Weights of a small transformer language model: vocabulary 1113, biases.
Each number is 128 + 24 x the weight over its row's rms, rounded and kept within 0 to 255. Layers, rows and columns count from 0. Numbers have three digits each. The size before them is the row's rms in percent of the matrix's.

# layer 7 MLP up, 768x192, rms 0.123, rows 0-213, columns 64-127
108:134136151156148114116119138124116147086137150108130124132145110067104107124104101104163117098152121100129160137172158139122103126098137151138112098110121081166129123105165120163117139137145166
108:077099114138116184151146151124156141114090130161098107150120101126120104117138123113164119105184092147169173132124134140146067139109107142115135142096129113118181106148155130163132124127155110
101:123117124153076089137130164153138115144142112151080138110136134058093164116130101115140120138108123133118130129116114128106127093131120164112099104144160097159091130117139135114136148131140119
097:139115138151139132173137147145158136155138094105092102168095085144081125094104138101175101096121152098113111145127147178097131135085148147119113119117122093106144121109154131139092149150133143
106:189133130107142149145140114104127112144081123167104113111149146113149100083163142081107139139171132101135167163115098143140100152107092146168139103117106163094106161140122108107126207139130132
107:144123107091166114152145130113142106104132085103147132093097104135091124129149102094099151103090126109121114133137132131130138118074161121140143151106135131145114090138108115119121160126100101
104:153163122073116124171145142162098118095112097147083147119145090111141125156121128126154122142123147134101108113112152099146150088157144116112117158118118129182093155123099162098082160130133142
086:132126220192122150126109124146084117140090127131134136121087159115126133107113145137129097140126116145097131100150129131120154090116138117106127113106145169143119136178156147130088122111134100
100:093146131111112160119158121115127115126174116166117131093118127084115127146121157137176099107125114094121104095132156137130081108119101131112176106127178150159133110134113104116131152129151173
097:114144105130128111134094132183108148113135103128116145098137132109116164111131144141116130146122129099105135145099129114134152124130096122124074101114124079198146149130137113130128116147121150
094:167102138126166164174117152147145142104114170096109168106114123120137126109111102105119131115113114103089158167131090133107142139122102107158144122102157093165103114138142111162091111125092108
102:094148122128153155140117156158137144146112100103130140111133138108096176128090152115095133153140142124102096085118132131130079156161121103118119112133121116094116099128103140117116141136118131
088:122160129147130102075108096127171096093078172116125130144171106169145129144171143087130088138125101161176126095087126171091143143129147131117142158091137125075131103115106098171176102154113118
086:131123086106148126137111110068131129141124113172118104140115098129135145099137101167188147146182114132129128122147143159139127117126090146075119137118100097148111108114101131138104173119143110
090:145094126111140165125109171143157152146160138140115114102109126131122139137122121152108151117132119076128163155163119149131107153093154093134118130164098151124140160164153158148085145098155140
102:109135105118105114123092160110116158114153107119133108125134123100113147148157123155117141079141136139103124184119105078160136120146075146109119088148121117169080129091128142144132076142138123
098:138082128152107112178122129141118120083107143160110133166107144165104085160122149124104135126129123136155173129109115106163152147075112125112173129099122121181109139138131107116127184134162126
094:108155132112095090114127116136092177140102144094132141137117109132111141130132140125112142092098113098180111160111167135145148125183151169140127132132150057101123110077136132140135158170142124
083:098103142155169135139140146116150099138143125164158134156143106097149119166113157148117157123101150113123179133155106147096159111161114150148147123105119105079120108113132161112163130123129116
109:148103149117152125102138120132128141134140158133144114142107114100085136119186085125114159142132076139115101166114132143138118132138113133118093091140129149123169139151137090113112185124097141
096:122085084138131103129166194096180124112120124147127100120154126130123139114108128098125139117136146125111145101152081112127141171141107131103142156115101135080139135147115133148124120134148138
093:137112110112105122141123130116128122110115079149120129118122175113143162117126159078089130112124083084147175128183131093112075129140160161123160104102094125078156155106099115152125130109149138
093:147113143123150136114116123110170116156112123121168114130116112139136138135119122133116174174163081117109118125116124119081129135112094133150090118108164108151088130137130109111153131089126111
096:114129133151132128140092156098155147097139114169118118150130125126146137161154092140157148111128118122155141157132116160125114134144131139156113177123124102140098125129131134125097181072120126
096:128085161138137095127095141139112135153096115114134158098129113108122149150119100150125117063122116125150119135121132150110196104137103148137135140130153093115137131126102124134097143141154140
099:125155123086132171127137067117145128133145128128123115116107134140091090139158130135119099138130136122157140074156123138137122113137105186120112154120110112131143121101131152124135115068135100
095:167152109109136080140127130099130118119100161137106090097122064137156145125114137106138128103142138155116127146105157135110146134135152128167083114146161132159111136135127137185143135119087099
098:172107087094105114132112108134138119134162106134118107142170135108144120139136144131094129119075159087138113103136086134092122133110139094099129102097135135112120121149172154135131112134071137
098:136129114126137138120115124151116159130133143115129138134127116154131159097062105088133106083147137072103113141102142136162086152142113109166092163177089133139102148120122140146108134126146152
092:142163137134125136149120110162134142155131136138115113123142153143133111121114069119133137134117144094133140140178122095122105089137152163129133085093125126109111102117130154088072143085133162
102:154190113148120115142122141100104142178102154109135154137094115111140191058128136136122095159125127163142111164088139119137086137115168129124133157133189128119107115103128132118127151134119149
108:121150131120168101157117117123143161064166117155169139130165112098075147186111134095128136136140109140124146146177149125102129162121122125116141090146114118156137164105148157131146122108140141
104:138098170167147116155094161143148142151139100128109148105151110106159120126191129148116120149091143152105141143145128122112141161064156165120129108127114128121123173137162089135123164134115107
096:147141158088127203127125138147133122092126112166165154096103157155078141109150107091138127119146103180105179133174132105142077141110149155119148146125091140097134142123141127125188123097120123
090:148134149136145134118145149146120116139095145115096183137172133135118071127111131116119115112119112095134129151165127107150127143141033126129056169144115124156148171134181083127122161123143141
106:187155124098151110114096114126159119075119184127128117117171124117113151104115110087134151135183119144144094121134157154130109121117135154102159170159105117116130106091112100148194165120120124
096:131173124157169166131131131123165144112101111118120100155170155151081136109092087112154137104094150118132111130165132119097110115103133109122103128135125144123112152129090139149096139144129104
110:104081148105150142127092151122154136109139106105097145121155093151137139134146095139116088122108159123139131098114116135146125165135105136111095090134123159119096199154118061131147148083126129
095:121150161099091154141120162116101168138126160147161125156156122162148132141150127128119117101154137113117113102116167138104138149124138111116082132131135113128107121130134162128104144136128115
099:151171136125138144158103115152148164120122115066140153114129127105148140126139117135118125166138099102119149134091132109116112107125125137143167111159106156154051126143132179172121134166132118
106:142128137112158122113119125140103138173123109126145146084126155094128109103115156094141122153071101111132090150097153124127146096144095184119166146157080143113148155095114154152111134106109142
101:153128150113103128168154119101146144095120118104098139129136111126130138120141141109115127146178090105092094127142152125136183072097118132098148115137113145132105138148119137162177138165177153
097:117121129140095130132118148141110148155142137129106133119121084136148144097166139120101127099113127112145086143141157133119107120076173151138066115154160126109153141116129134148089090118127148
106:118133110131110094121119157140117149121118162118133149173163126125082127147115146115125156120107112127122130164096141129149120152137135108118131127129090132127081170118146168143135120089099133
099:160156127094122125120111178133120111122135175157128107084148130126117154169153154116124124111133155138096156106145124121094147096109178167107136161125122131156152075144179133140108123134125128
087:149103141158138149101134146133125089141148147124104131108144126153126154214144151106159150139095085129112105158051156153124105173082099164114146107113129102103096129125097117137122132134114127
096:095165175134157145116146136117175143108118093129153152117119127169115073100145147110099118088169108098151107149123124126139110106115094125120132160123099119095149118055131079131116100158137097
097:077120172113165149112075083146129146112142144133101124169133144121165187095119124156111131129130101110160112112127125143153140118125122127133163125130115154113115143123089160097159162135141076
091:126134151175123126118116133178115118115173112124090129117104123127160137180147108132115136114129158123146095103105129158134129156084112114096139165087192137123102160119137160117100129126151155
102:099128113129147155124144094113121152085192118103109167082124121099105095127132129118117146121149130101128099137177142159100144134099116149132215104153112156105124124133170133125084146116119076
090:129105125174117126166128116153114155111158112091164132118152078124130110107161097132124120107082114108155120102133136119084129162099139103045128172132147152095117133118108128074136108102159151
104:159136104089105147133115120109126114140142080124101142083157094126095118129112119147158141125084182095105117113087134149115112147136135133104138088124146106148121093187136138149118170150114104
100:121088134112140117099139165149140120115154146091153133096128085134141158107088107079163118102106128124141131146126106111124121112095110148135115132142149155178136141130122146131104128147125122
093:114114093128109129150135114133116146135153151115106135128099101121128114097149148138098174114150130080147129100120115165104099126136165096142138100122152146148121136122115141060130167138109107
100:148161135147155129132148145114143118110099104140148166122144139125146116111109067139107162122145122108084133153143126099076161148107148168138117130126116169142142112109130135106151104151102148
094:132138138149097107149114112123143128128126106104165136148155106134105128155099105173163116136151104167120106121130094117093115144109099173092144101150139156190070109139105140139112079162138118
095:109161149101138116170065119076147186118129139178116142165139141130126102133132124089112158109110139177132089118098121164127124125108122119138151150133135104126126112093107117150112125158107108
104:158113155117188118153178136099120121110158155138132139132174119105146168157092156112118137119138131094093154136078127103121138087116145187150159135118128160122104128108086127118127134153107146
090:152164121143129124175127135094139110133151101109122079118120140129147126093149128098136102137138148150097120137161134167092122109143109151107101107097122116162148155131104129126131132094127155
107:173169146140147128135146142188068127142135176102117117130132109107091179171155161169147136088125136147095147144122136112078122130155097150137137147122060148121097141147113122133141147121109168
102:111129123102130132126166131079123111121132130141115076152118133137125049120112118124118111123099114151154103119071182115126127148106132135108120138142091127160145140097115138131122152135138157
100:127146138125103167107137154099127176171127101129132127146165087153125144157109111164145104123130174151093111110100117138105166146140122145091158160122113181146106116110134116143153099134156172
099:138165099161118149108147112155134143179122180140117120110160127158122168122135081153161090080143151181141123113111060123121154139112118118137100112145111158132114127118122161104138120168119137
097:103137121066138159122150136118130118150153101107110092157137159160121102073111132126098136155146158157140118126127097129132092146135099164149123162106151065146138082145150135147166168191153124
106:125151145139106136135123122133145089176089148110141163127132145109122121136155110127128148108089117148151116120159086139102125129155109097145113124082162149159140102125116157128129134128108122
098:149163140174147118142093099119094133133091137115099120135122131119146095123146143131105115130107074143160126077149084159118128149152095167150143081154129144145123105108133119095178131147109133
091:096097146100112166156138133151129137084117117174095103123155125128131106137144127170153099123138104154162119124157141175089157131123113134089156136149122114117103108111163140126090101145137117
097:103116120099139133114131159058162165128130134099158138154134124134163115138140142139153114134105145127116101139121126107127103181125126149166163171100111131152129130103163128133155114119185127
101:132138153120106155120124147130105144144165137102135105090131149119103137117168127163088186148156134111068090136107090156105142113088093130157126134094148139140108116112130115138138094123147128
100:127136128116137160122106181130100114076105148136138126101136104128129133153155136148118120121135143136121157117173093123166096157125143144133163192126111135080129075127128136124093146127181164
102:113133159157158154133102092131148158090140132137096108144081083141096152136090098122095167124126130137158076150138101153174119106131131126091143148135117125114126122113095133127133103105135088
097:090121144093137118083092119092135142133143074149161142137128122089134095134132071113128096102140189158178110133083123143105148157110131168115098124134127124112152131104106171090152129121105094
097:115128112124170117149153113137172109167144107180119128163103151104097133099137151102149154097138113093152126132149089168117120144116100134130136084133143129163149144100102115101144066122117139
085:124118109122134127128102127130142115102149179132177139168128117160113144151139129119086162119149093127139122133146137126150118127134069086152177111138117119125146105125154103152121111113118143
107:106057139136110143155133128123103118121196138146100162123155089135127103124116117132107087109109145120142111154136108105147099102106104116128115167132167152079122117199121123121159133123119139
108:139130082058079152125171129117142109140113136167104091115150129114115108138127147141118129120141107143120136125104155099142105129151106142105153113095141111147165142124126109131097162175150158
098:163133148129104102108120144168178144141135115115152082123148127173130131135154126115162119092156106142126073104130065127091132144087089135171106128124120134179163123125117121121105114127146117
104:170137087117130108140138152144177140126124155119121149143161086137145110146143148122140119139110099142167125123145111130119138153100155108103111158167061120139099141123114091091105134122116160
097:126101142098165104132089148161143126162150113170090119099087132121124155140130100098174141084155114110109109133187170144100134133138079167109156123137129162068105103142089118110138152117149116
095:108143139109152131082128116111129138115156157112123138150146139084111117155171118127098149119111113138130081083103120120116105139104095152113083069161134132153124112131137102118120118127124153
105:173129137163119096157143117142147095096134147138172120103139134194100140105177163123102129145176124143151137140150170122135157115125110104135153155137147122131159131165154169144114164147121170
101:154145103134140119138099111095092105097137124106125167116106133133096090128129178111122152139149157116140115108190132109142126104119126124146130148088141129131096162118103121125135135121132127
092:118132119103162138155125066130132109132109132103129129143133142128112069120145118151088137100152127111139099116135122122119130137151093136117106103130092105113129113143103106123172137127178108
104:111154131089166114125156121117095163134156108097148105135114106148093139115104140125122135085158148124123189119148151105089145115140161141150126145145119121113138124121160114154127094112144136
097:107139118137135131128139163152142114119092101144130102121151157126104122123137134109126117107142111128144125134139169114087151152090144145144124117154098073133066099108112091146142139106107184
103:149166107109120134108136154136162150172131134140084146172130139133110131176149118142108101117089126121138144094107087163169115141127136084121124140141157124113159164092132137130128124087100113
099:161100134156126162145158111148140131160122110164116132088115129128141115116129102106130118184102124178176101140110140153109118126092154167090134124100129119130154146149125127168148152130167139
108:145163153107098155111125169097135154112108113117131131115146126107101056140069129150138117140165166113134151150152113121137153123117139108130150137170124105137185110092167103131165098113124162
103:137112155140146166151113136181108136099105107099118089098097101093128101161120149121095102087137161113165122135127123104121146117092115108121168127133123130105151160123148133120103128126158121
085:166168143108143142112124143102113066138143128116117080091160099166114108119141099126136140141141072128149114187101104094121122170110089161172124100118112069142138140099114110135130135109154098
105:106159147089144116120152138113147124118120162221100152120175176150120108084108129083163119154152159123144082117131097124136117145151116103090151124112103128138157106124140108138121123141170141
095:151121142145151100083119161136126152132153158099144105150130093126114081140148119091149129161108127141131131169158168111145107110076192122100143137137099110141141086169176077142173126114168135
110:151148117145121119154099151149083148096157106121171082123143112134162113092097139124115114142149103137141145152119092104123103194114116136160147109135113136110109117117141103085134148149099125
105:141139076147167161159113078133094146110169138112128170120101118114130113143162127112147131155120110151158112142117157112130126144146125157132172131106097066088150064111096125103123119060131132
094:163089145131129102131099098172107150137118121091184099130136167135141109145109185147081124151117133138107119124150142131133106138130167130122155108106109142101107162124167111149154122124145153
105:134125077106183120175094116114101130110115107110113144121132094101088121152147133139108166161125141134125130137160114146155149114075131155096120125120128125089118112148105130128109112093121127
101:123149127153141128172171128109067121126112117158155157120142102146159148119150142159074132158079081082167079136109114136100156123155143125136101112118112183126101102167163096137116102165157136
105:132135100151126138132116198156124078142133149083102135117142120154174131122149126161156167152123105079148122137109100110163096085122134105167135133125145110138102133132163120109103120165122164
101:122082177094145148168095140152135115140152148140118088106116129126086150094179175106103110109109148149157094129105108117134142139154152113136156093084094173154130135111133092143110132127141148
091:140192110135130182162134110145140127135163124090153123114149134126106157132135124085107132091130179113129154149124136116163135129148134132124146109097134173090099103114135165138133085093163162
108:126091154142140096148114118137117097160147131152090160126142147137217134152120106116141148107097076153110133127152114159168118164116101096126129106128096127092109131111133118058123131109170106
101:148135094143162188120154170095141076087135136110109147158132124132135100100147118122132110117125140144131130166088100156110138150186117134080122167122126186080136099120144207120105119126128155
108:111148155146133131129127162143130104102124130107112119114117122131152111159107152084120141111149105127149111131140099105149110136154168136148079160117115114106092126131162110130138105107176150
107:172132120115135105147108162124099116104134130129178094108156139087112112113122147102143131113132155101126091150096121135116150086087128137106166140105118100138170135116116184118115139156125118
096:105106119122131124123122171123078152175128136093132117126149153086102133109098153154143145137158184143166122124136101086123143136106155140083143106135176134112133088142138119109122149145130115
103:123148112092121131151128149081107141134170108126113128123141107107130126134100148121140079128105136098120132124142137175141142105199144130158144134129115105126108098088144164117140118177104179
090:102131085162111130169108133118141134107124120151081104143118143154169113103151141120154109101177084124147159163141131134117131109135142170122137114115138165122124121118167128132147138105143081
094:125126162100169149123120137099186113116124126174150134162162126112115135150126101077143131144145099136111115143136088114101133130131116158165102120150107093128125141111161099121129131136107135
097:152107140097159150130141155152101035136135101125140107139136102085136144149114116092153095134116127119137108087120095130142146114085168123114149131129159107152097158078138107132146147156141163
102:114142129131099111165127130170115122128136130136137094100133110123132148140088149073094156114143136126134122092098134133150120146161117086148137155135099145096108156173114147122155119153135131
102:069116147128124145131147148104131109114130137156121141130146117118077128123120118109133079128146135116145156099120119140132126114138131110123128145175098128134107115115180093108140129133152112
103:113163103122146126108142176106082066175134158113134122126157122111117101149088109111114149090137144134094119112147144130098169157084089115097170125126129099132094112161090140122128106095133120
109:136184094102143136149140126142170126147139102124104124082112106139110134110141170117126122104159110116129122089090111113161126086170131162114172113139112153149133163146135093110093123145113153
098:117121088117144136162111178138096084142145160143164126124109139134121118126122132113146100141130138122112125104148177121125134119119077108103133092142106142138112124148163146143116122125142188
109:119118122154174148131139130095154125142118083131090136095130121141131116150151125125150141099131082153134102121137164110152189101143118134139106130126127141093150127098069087124113120116122160
104:167184093133171136157117138114157114140140140152163126161138092144108086131134155126148167098129114106097127130146106115045150104134120191160149122141149130107115141128128148162107109142151149
092:166137115142129113170147091123135109138123113145105120131151098133156133136108104101141108082171107123134096158086128101126110121141093104116103130132091128090124105095136096116133120148142148
108:110167099169150171138129130125128187119132161120128094107104134128108122107089102140106096117124116115129095098160096139116175113140107126139151110113129126155134118170120141126147072150163080
085:102123153091118074123141129147141074119128153084075134107123149114132117128179162105126116114157128138149125140075122122165120093147115134155141133124087140102141097152142144151164135110144117
099:152154112148148137090187115143141156116104136139107120147157118114093120128129145104100120108104112095118159100128148168121155142127170133082088106124135105110135084147145123131169130095125110
109:132180157137116107103130168100142155136113132164094166152115154133141119148120122097084092143112092132157099172150110111129135114106138131139130132083133126082107105055175160145141154123146153
099:111109119103160168174103160133113143100095129114129141097149142153151138087110154156163144135121153129113146124131122108125112128142135133133081129122083132082110119105136118105143110133112117
097:060115097158114137139129124154143091142112133190141128135118123146135123130119151151147096104125114143134117121176116142124108087111197158130128174139145113122144138139147136114099162139163100
107:110154083087138125151136104124120149137115102101105123131158117111174097160080121155102089101119119125107139147145077156120165126111154115135132132111130127101097124116162158144151124145133118
103:103105129114148101143084142174114153105149145170146091137113177126119174161140131136121146077144107162092123113122103124094090105150079110141111127121138183161122140105097111103143141103134156
089:124112158155124153123145157141149098112104110141146166141124150100157142141146108103125133128100113129119126138106145098150075117085111152157120112097145104146112131115077123090098136094150125
104:127158126150130107127100131108092155144110146114154138150170116114118176110154157096119119115141127110173124116100113137145136128090140106123118126122137102102131131107114164059149135168181112
098:093106084164149160094106139089121117114160108131131136133125144111134135124123118102093119084130091132117170144159120150087086132095124145108157137111116164137120119120130137104165106169090137
090:142147108111078092076114172138144131119137150125133137154081144109119103165117138113126127128160115174112151120132159118135106124115190124153162149138111076115138147131187108140102144072134158
088:154150144157110152162111120100112131155123103103102105166136135140114102118131126112110150155125120110136145136091131118134155092128166080144126130111058095092127117130134123119166119120113125
110:150131162130135110138158170126109107153125131142158112159156099141152126113164152121120145157145163055134094099159106134152115136097114119133122092111139132122129156093137118075110109122128132
092:105145131148166148136092089114166134147152123141126110124133126159141155170068143151108161130149089107057122104148126143147094104116123151137131099134133103143128174130154104114159129095139091
103:148112119161117103084100137125127136114089152082166112117152145132109108117118132111082067117138143147133101119127093143117131132112131141111158159099102102115123102136076118147134149133122145
101:126120168129193117148146110148141110103153128160133082160149115099111127077103155116136159104141145171119159140064129134141120090127140156132206126144120108133132135156147158127147137127107094
107:071134105151160141097099118106076164125164177151149135175130114105126107118124119134111108121074129131110156134129140097118138131138115128096079093101118168109143162116124163144124109140166121
091:143153109106135079122126113137160158145130090171150091099161136113118137087120134128163117122107117137153092125083136093137097133107080107119134104149090120157065151135119120124151166112125130
087:148112172105108137113127118060149108152136193132140132107102118108129116112094095143122154070125069127114135119113111169170134093103121107162153136129129130163149117136154100102174121136111153
096:097145106168113084161110137097129103118158124102151140101126111116133150118137120096135055115102103109128119172126104101135106142145163112124131128165094167144120146120111097102157132123099166
094:113157128134090134098117151148104131101131098095125114092141143154167133189113130133106091150163116159135143140145167113134096130086169151094152102141167122128140139164128134093142145114145137
100:134132137120134135128115123089126126131142123135120091117117153158135204165125140121060088131148123125151103106090154143109127156101125120171090131112085107127169132157155158129126135111096119
099:142147167137152104169153150095083128117069102098101144119153076081130145127148114138137088161103101124116092119135140099097135119136094135141133146131160109105097117157138130109119108126157142
100:141117076077148102151125121108141086088136102097154159142128138144120113090151150098106104129109143148131155111114142138148136145109123151129144092119096153127092100089157161119174122183089135
113:188124106117159121128166129123110112139121162169133148108120133132153108106071135129111124112144183116154091132106153128098155117138159164104106113118113104154167145127158200117085083139124145
102:126144118118149156178108124093127119133164073126113148096109106106124090110146117093145114155156112147125103142160127148139107135107170119103143149127155164140136177147138085112126152089103136
117:111139098126158118143112108113161098081147150142144131142102107168142127094129142139147095106147128093153143129087177105176104128120098131158126142162133130119134135121128100108120131109156164
103:090121076131120141132071132120126127113136129154128131156137118132145123103134145150120121091134135133144161112118152154106121139143119141154087146115124098185156139117178125088103133162144125
105:087167108161178144112101122110132168167116138147112128114153128062123108129144066085159149128095126167130130125139156081145154137136103130101115101143130149169100119114142152078078144146132146
099:122165103143178141129139184155132128132159106138131103126122101100154141148159171140136129112125136123151089135129113161090144125157153143124120150115085136174115095128140114117164099152101120
100:151109105132137143129151128162179120095127148156151094123168134094134098158118136128145116134156116127129118110125143137111110128109149137123109129120154150127151116146121125112108104178104141
107:129137118100189134132099116134112118097129123161137146136125093105117157125107139114094098152109132144116142122085108166095128132114139115139148126139124157125111087139131137153129099119169153
101:115087088136118150154113130147127088145146098120124163076136152100127162129084113149085151089147131131113137121094128078109139128137114143144128163146125109144109084163144135098102139139118119
104:168128150114134098099150119150145133095099146106134156074189151123146137117141095136094140151142117133127095151135076135093157152118075091124129098139146123146117120099151122136096121110137134
090:135125138113145160133138118146167138089093144153147113085129094139135116137135108156135103119151125156137143105119142136119082087111128145160147154108171094166154099171104107090113082080128137
108:136170099122155137130145128140139131110178112141159125112141145118125137065132115144107133132137148124127126125121130110113167109064132147092092107145108125082140127105159110103152073131100175
106:135168125138150150141113129127127130136146132149133108132120163129126155115156162100131150125166150120145154121115122097135132103092105122089174144107097088140134152132130146147081130109138149
100:155129141124093115167138153123151124137153132080095164140171165090117115119132116105137127121154109123160107057157110095124137177114093095122119132127140121086137107093152117093148123140136118
100:143127124125174122149075128124147119090100109134119128102123120117129189130104141145104128145120139123129107118115152127136097142114129142090116133157088099088141147104137126135116142110158133
103:088124128095144157173121116145121148115150099163177087084091130127122135132163146141110155097089135134123112107133115106099091149186125129130113138110133140119127141136152159090101077128140093
109:139129132104117140151099161144131114108090088131144127144139104126124125152095100141091110170157181112161132113069119126141116133163103139081097091124104107151142108129160152144130119079107133
095:147124109130106112123139136147137089154144166088096115129143117143116138132164136131085134109145167131135165091103191139140111145125142156090123094132104129111155117155140175119111125120129153
087:120140072114149098108129127138148146117139132147129085185149137138119145132143156156063100112153152144156145165121121103079115165143107116130159142155114169104124133125173175111125137119137137
107:124151086125157150134126141138149112143103097144122153115171127138139135153112153138122140119124133110129106166097117112115134123092139159082127162098093152098167148129118124177143127141120149
091:142121134177133169146111107129160122135118121161108151126141125135112151160133138115148097133126103179125110155114154143115114127167127154116101126130142103160149097114100084104130121074116083
106:165153149118160142176125126110133169110106115150087129145106130096128129123128120110168142104139128123140136140158156125147115123124102132129169118144105160142183155154134107140146111170139142
101:134135155119115128127091178144132108157164093122096131151109121146129113135103172137132172136158126127143155099116129135137138111153078128200125114129146102139113136129116138119138094141104180
085:138129143117167136186129130137155121124178097118146142136123138132134126063115120136127146131135103141127153114128114105109092119090103153144121130061110116097137109094113186128110112145127121
111:092136148156134164143150115136092172118146132135070118159105117125141098179136165120123157150111138142206113109153153136119132114149139130127091129127128112093124168122146161138138121101155141
103:096161137138127105169164129158141146102159173166124089115069103129132124138137109100102153132151162135091106131166102100103123111111130161150137129170130137117170115102164163163106144138131146
104:132128132155112152108144114107081121141092100072098149129114139093100138132133150140149128110133113103160111155191116124136169109081120169086148158125148161116147097127123106098110181133133138
095:158139116126128090126125143126135127142170145112153080110118098124129120128108133146133109118152125090107132126092152128140099122109109124125107160144153129108128134085123141117140138120097106
102:104109135110082139144142126158128143087107114101146157104156126107115092150122116160070150124142117088126161131121125114144133133118126147098136135152142102123137144139130139161141149113087131
106:078134133102144110164140088086151131166153121146131143141140160188163142106135130101121133131093081131091116129132122123136156110092093092114152153080124125113106133057149137173144171161130122
105:095118099079127147112159127110076139178102090094147128128143102194095128113158160134111169155147084137107110138139122095148103142106128136100096103137119141147167146098092162071106129162074160
094:143132075103149143152116150161127097131113126098102106109095133164098104097114137120122146117155150104125139109149139141118136120106064132133126129143124133137153118146122122077145139109124118
108:096123066156131137146101137086102109160117116115130144111082138134147137135130108140128125157125166133158068150143137091095128131143154154123128131109158139119120145143141100122134134099156154
100:129179145141121141131152096142079114148145092126124107106126134118116093120170150089186105102086157095127138124141139084126150107124121139131106126070155136157086137145134099114097099096176108
097:174132117097177123143130167169113077116117145108147142128118076102135115111133105161122162139108144120134129153114141094084113102121132145118172162134130141109134112129110114134167180152121088
088:147155072076153154103139114159135138157152144126130093104141124087083122159144115149122088122154098175160102111128144141144114112190081168190146197115122145092148139136155134135132157133110076
098:158116115142098091128127131113111120122148136116119141070132121151096134126108105148155074099101091098121092117155130113104111175116189152095126082111125122144142137118099129080145141151133086
108:111085111144159159108115133130112148122116147144080115115072117105128148142125091096085124099054111130108119161138130119142092142127148170125134157153141098105142149097124132126120154124142144
100:158140130169150129119158132129164187140169140106086126098128113127135171122109091099131162120111098133149131129101107144109108069102140172140140130123147129091118124139158107071117115120149094
112:171103102138116108154101124136160130135150134131138101154137121146129171069105154085122089127164131148142109101141089133112143124117104116177121110121121123160098124111134151114169111118130105
100:113117059175102154090143087101161114111146124150077108122133135157115120132152126085137150098123132142133124145166162171106126171119090127106150122113113115132124104110157112083123148154166118
083:116144133128129071130136123128118080165142115126132124083117125159130122119120148120154108133124115184154122130114126094132146120117141150115148119128097116138117167131129163046098117112122116
109:107118151139117090174131120125114175106115146135141121104101118116132135088114140129128110152160106166174134151118142103101115112199133151096170095123125147125136180089112157169131146122134073
093:121172122163154128152110124152123126092102140039146107153168121178113129078075132129096140081139132137131114174108136117132132134139155156140165141104110138183125145149118098120145130144172084
103:174116095133143142144119134107173117118130134108115128129158130108097095116135142128101140116140156176160147148109166119126131122124122124107072117127115127133134125148135159109130185121121174
093:092136121107135159156141091164135115129109142082159082143133098123117115089104097135106125153118116130173158167131149140075112109100132162137157098124116120131158104137137113113140130088123133
111:135178116133152183172130138144145105133102136161133139102120123121151155103145103112139137080109111130111117084148121131205091102126109096114130178087102067178124144122181119101138128146138158
094:163131107118134163144143142101090130086160160125163104096161137181123133145149140113146110116136158120157104112115080118131143104103133161130138104133140129120146119114175097142160122156059136
098:180161132155148108114120119124130138136101148152137137132145112140101153135123130114149112164126136123163183129130093149133160121149118158144113118138141132123118123137134150142145106134115117
103:165097133140096097124066136103150147172137125125173123146148127124077118141101146138128169103096141110138146103177131157100140099143105112144121101101143087144098142115085169150128128087141086
103:127092120162098088142110152162131082099115115113128119143127128134102117088105157152148133158140141173166166139131112070155131138146110121080153072100129140127154122135126138119126158151130123
108:143189094114169100150127139136103135111162143098099154131132130126147098163120159100088101100097120132116096122090122134136149121126140144101138088109112120135113138109159125117116139182109141
103:126114154169086118155121153097144146076134128153138150107145143117155116124126153109109134127109148123190155139136124119150105111142155094143126097148139119139119071132147131119103149176086152
098:136163096117135123151146135127117158113153166137142106104131092075140122137155133106109141116144147126103133113145142119144131098123095133110102096126113115119136111144139111145161117152082171
096:144154142175128159140136119102139105166102155104109140121112109126092174108131157128136135127142133144116175135134121178094161130118104124150122108034114115126142167101121078158185144136106131
109:166122138166196156132112164122139163139146143110120167124162122134141156156143115124143103082125126123127117123118095128123186126142151165136159137121119153084179129144118091133070113117157145
101:124108137152148080118102101120159103131144116161126134127134162157103140162172144079153096126143148148148132132127127154139107074134148136134177099141121130129141151115139116136132123112132102
096:145134120135144106110136128168152102132162115106089142096146165149105096167116137131087172083120103117072136191140127136094138149112076134146121071167133131126101156172119131098092164159147115
108:128145125123136137105137085161138151113123104136141124098087142141161097138090147106133106111104099127122159135140104145146165129141094146126165107096156110133115111110106122146147098138117123
093:165136141147103155121098105107123124128124141135134105136123091129095140092117144129120106109102149088159142098103127143173162118109115073107131103138111171132128139110107103099124114136101158
110:148107181097140164120121145144151153108120194127107149139114151130168133093125133122142137126135152145137090138105116077141161105117117136142100157146105086165140107095101114088143141123127127
091:142116106153151121141107128109190174092158106134142132157146060169158100134102129131139147123133177110111098139118108122101080136118116095144155128140127113114149128114106134130141106106123115
088:177160126101112141139116115147123111062142146117163157123116118158116079120144090125124100101131105147189132135125170077097138188091143143123155120103113096087172142160176130164095114164122129
107:118116144088181129141111167143119176126113090100182180133161174161111152156152160136144146115111125137128115140134154110095106122144123168162127156111147103137120143102113118103145122162151137
101:130136117150162137138070166107102124166122174134105151118132093127120130162107071133144109133156148149084079105141125143100103153122141110131133109140107148124133143105120131162110112147131146
096:117097159113148138112101143170131152125141102101128143094109134139129126106141117190085122085121152176128122126100138165108139155149094159130088109086140160141134113125136143138138149151171104
110:112098121095167137157134111120082129104118135111117116100167139139145143122145140103070112146151163178203081096118122134098130127140136124125134162111133124156116132113144114123139150127108128
105:080134104136131143177129123111131109123141136103174119109084118135125117108165148149116155074175169161156120130120104092135125130119116140106119121118105150181074165149109109156093152126113166
100:130111132182109119141139124156167179105154117101129128196128112112109122118146111133160112131163146092166137108138130166128169128093107148134123133110089154074116099102142058155101182133125093
105:115124112071155179169106099150136122130163098110134171130084117134084105135116108142098168145087144081121179161186108105138114111128183172117109105084192156146132104129093100162112131130119106
098:100132103116133178144118137126169135134169120131128092122132149130148137112167113144100152129106111126098137151147088112077099134129125122132127117119132098090155097144118130135082157133151173
101:147129149139117111159118112119104125134156130140140114105160147152134133103104138142104141137117135132136065098149126080147156105113138167142166107149126156065092122139159137134128121136170121